{
  "n_layer": 12,
  "norm_eps": 1e-05,
  "rope_base": 3880.0,
  "bias": "none",
  "lr_mult_o": 1.26,
  "beta1": 0.95,
  "lr_head": 0.00753,
  "grad_clip": 0.5,
  "warmup_steps": 200,
  "schedule": "wsd",
  "decay_fraction": 1.0,
  "decay_shape": "pow"
}
Each number is 128 + 24 x the weight over its row's rms, rounded and kept within 0 to 255. Layers, rows and columns count from 0. Numbers have three digits each. The size before them is the row's rms in percent of the matrix's.

# layer 4 attention output (transposed), 640x640, rms 0.0677, rows 396-437, columns 416-447
101:144158134135113105135143143155182104095137135157130129112144138161135127143132101158118115181128
104:135101141127123161158140127148147122133142138139132092125127157164138122137171127158115128091106
105:111127104138082093102098156165141166129117134143110133119129110127127098128117106105075116101163
103:135066184167136100149122115141131145129111130157122151114136095097103142137124122121121114123119
104:098112123105157109096117110160167151127095155161105104106170103114168111118111133085153156163105
105:121119148149108157120106087140114121110158124131163152109125126121137134117161112115127131128132
101:149097126133130109156111159115135111088148124127164112114140150144184161137118132129129100103138
102:150129119146110145174127141156110102145142133128093118144125149153119143192113157119095140120103
103:107113156123089109147167146141133154131101117196152164134118146163134102094089157166103175113099
105:120146110071144152108156113125100087119102133110125121119165117092126148114127146135117094151124
104:086150166111110128140148157172195133099120130150082128112098112142158126135118104147139159081092
105:108121111093131135120163156092093191114163105142161135152131119122130147089135079121078085141121
103:148103126142122123176139085109126111117136095111081098101127138132125177122124134164127105153144
106:164124110116133105127078109126092128103144076111095133126083067123126125143167165095104153104133
105:095129178146081121121120094133109140183117104119174082134100127112126106141135086118143129127101
108:102199120147159092112064138102126135132095092119127145147150122121160146166110133132136104115094
105:141104121098119151121086164164107150159087123132159138107108134147144134134132134137118112116133
100:111129134103085139166093118124118138095135129161140091158121132093111140104157123098086097110136
105:170152138149088177124086171090131132134112148134112124122152123124136141155114134132133109080123
102:114171089123109102124080099120129111125112145113142134199150109133085094091124123142098143132117
102:176151123131161115117121091112152121120164135166115120151133111127137125123137139112104061163155
106:102145137153154136110093164157104129162116175167134166138125160099134138094135111117109136109145
105:112134131127151120120112131124114108103143155101155117123105120090089090112166120177102131166165
101:161110114104136139101127108111145115183128152136126147136108138108141137139127150137128100152090
103:141124126100154171118134110106087088099121125132132106181151118146148120145143157122129076144085
104:131131098136109127125163120167117157094075137081132150146093179112103150136110147089123147122109
103:135132156140150109127131142115157107110124129092125138131125152086078097134103121127097146085164
105:115118175106111136139128166118124133100141110142144133105161150106112126157137136154102112148127
102:102104135147152127102150181127119136108161088116130098137130113100140099112110114157086110142143
104:149119141164127084165119152153162070119129125157132133112126149117156145119138109161090129104117
101:111129127137132127093136164091167130152170078113088120152149098139139139148146141111094100108129
102:139101176108117130141098136126119135125188101111126162110140139098123077147122087121124119153122
107:117138131102152136154148118146109098140128116127145108098137123169109143127137075164126118124122
103:129125091121063145133120086149147188170112146129140172103133070095124120120151135103129153118137
101:118131133124121116101123157123104147090178130116133150148105139129131166110138120105146161120109
100:094074164158123111168159134130116151122088158152128156127096121146142158142150132126075174119143
105:098105140103148144156112145133137066155132121115142179115079168093158123130163108174173163108092
102:141108122093130116121170099116135116117110119097118194126187128146155134114111117101133104135076
102:125163121148150128078080127120108089119097124164137110147130160124144096114104128144117164122136
098:068138143150102073136133121140125205105125089160096157084114099135037146146122120131163152149095
100:147161153103126163135120116162086081107101178153125131144083132124140141195107135131134120069150
101:176146157090126140150130111151101108127125128136116105122138146127136145118155170079161116098131
# layer 4 attention value, 640x640, rms 0.0636, rows 397-437, columns 416-447
132:126111110176135107199157112094139112136128132144116113182117159107171126139096107139150148104143
128:097111147107188126155137140116115145143127120161147092137123104144144151157118158103127142151118
124:108084193122130124107125160160146120144085077144159083126129151135118123126147104097157151139135
131:110097111116122130084111118113122136127176123130144114126144170148139118144107138130100165138147
130:156116142090125161142121115120127108135101151103106094142143122135111107107111109145163147171123
121:138131098100114121120140165121127127091145168106157094136137170145073185119123122126127130136076
127:141096127123114103112113141126127050106116151139110084191141144120093135123163113081126094137099
129:070117141112137135123125168154101095114110165145092140193101138130126081101118135119139117101121
127:169128142141143107139143072140090132062138138120146084129080139085179143139130137134103127115128
131:096122178109124099109146104146119122114159131106100084089158121107156149125130072126112144107103
130:120137112150090133127149125120133147104140081102135112120129148139143099127094144074113166142132
126:139086113128123108124184104120139125133104105135143110134116132151093167157158121056102167089119
126:089086081087162137128146114164106113098173107124067142139121102172104134092102115120158105110121
130:133127102131116148145096201128098077157174097076111108084147147133143104178121081151102126084150
138:151161118124152120173095127094135072145127090153111144131112147138175112119136106152117157162099
132:119116109155105122132102143117116171116112124089169129117144136131121118140124125111131150148082
123:148081142107124139152138129156106149165081121137156143117117141104097140125110121102119129115101
129:154133123165168136171137156120147165096111118133145161154134161110133168118117063135080164110131
127:104114179086139108114117124129114111123120149162150133093098125158154076122148116104141158115136
126:118133155146106137126100152125070116100137130088133101115106126090084131114110077132148140200162
124:131155138078156140138135091100115130086151182151147128127116099176173146111105133134111164156153
127:144109124131181136131162153141138092143157082151102106071146169111126112139119096086143138141146
122:156129136149110116107150095162129128149120149114114150148115109158163197144127151125109150143110
127:140118178163153163084139124069103135138142178125164102149129125103081130127127113116135059125158
124:094149101116149148153135162101128161134108076088113140089092124124126137140110105112130101182119
128:149146130094127126140123125127122139146137162140091165130155164128114092103105158134106115124164
126:117139143135154147140129148124107137111167110124176127169131158101114108126111126153101075127126
124:130081060133092150122147112112119129086131124118110086129134090110095109143129110144089128142136
131:104121120155132139139095087130171115120115148122167139122099129130141135153112104165120164124117
119:155131132122097129166104149154118118126123173104124144125114123148146194151112176135140118125135
125:142139100132087155136132138138159167139139150130127116100148133112095127131100131169126152146129
128:148087122122101107120123150125092101129128112117129144113141162106121144159061109101148136086142
129:150122125138128115124112125099148128139127136118100111125127127062108108128147087087110104110098
122:146131092133101116120102127124133160123124118126132142135109090119161160129145129100087136074105
127:123133115115145102152189161117110093118098137112075127143150103106162178094115150111108114144134
128:116116147106152122139118113112113122133129069088073120117122126157161141119091094129104135147135
125:149126154102138093122130121155151123162121110140107124096116147136133166100135165095115134164097
124:104134145121183181096105131094176100089113090117116133121130145142151117141186141149108122129122
122:131086109080100149117119119128132128103096097100146110126129098151172089098135157102128096143153
122:146130154137129120126116111141094114157114123153153081134127163099094119082137117117131105116083
126:123160128119127152146116117150181083109158131185094167124117123117132095104106119179158144135135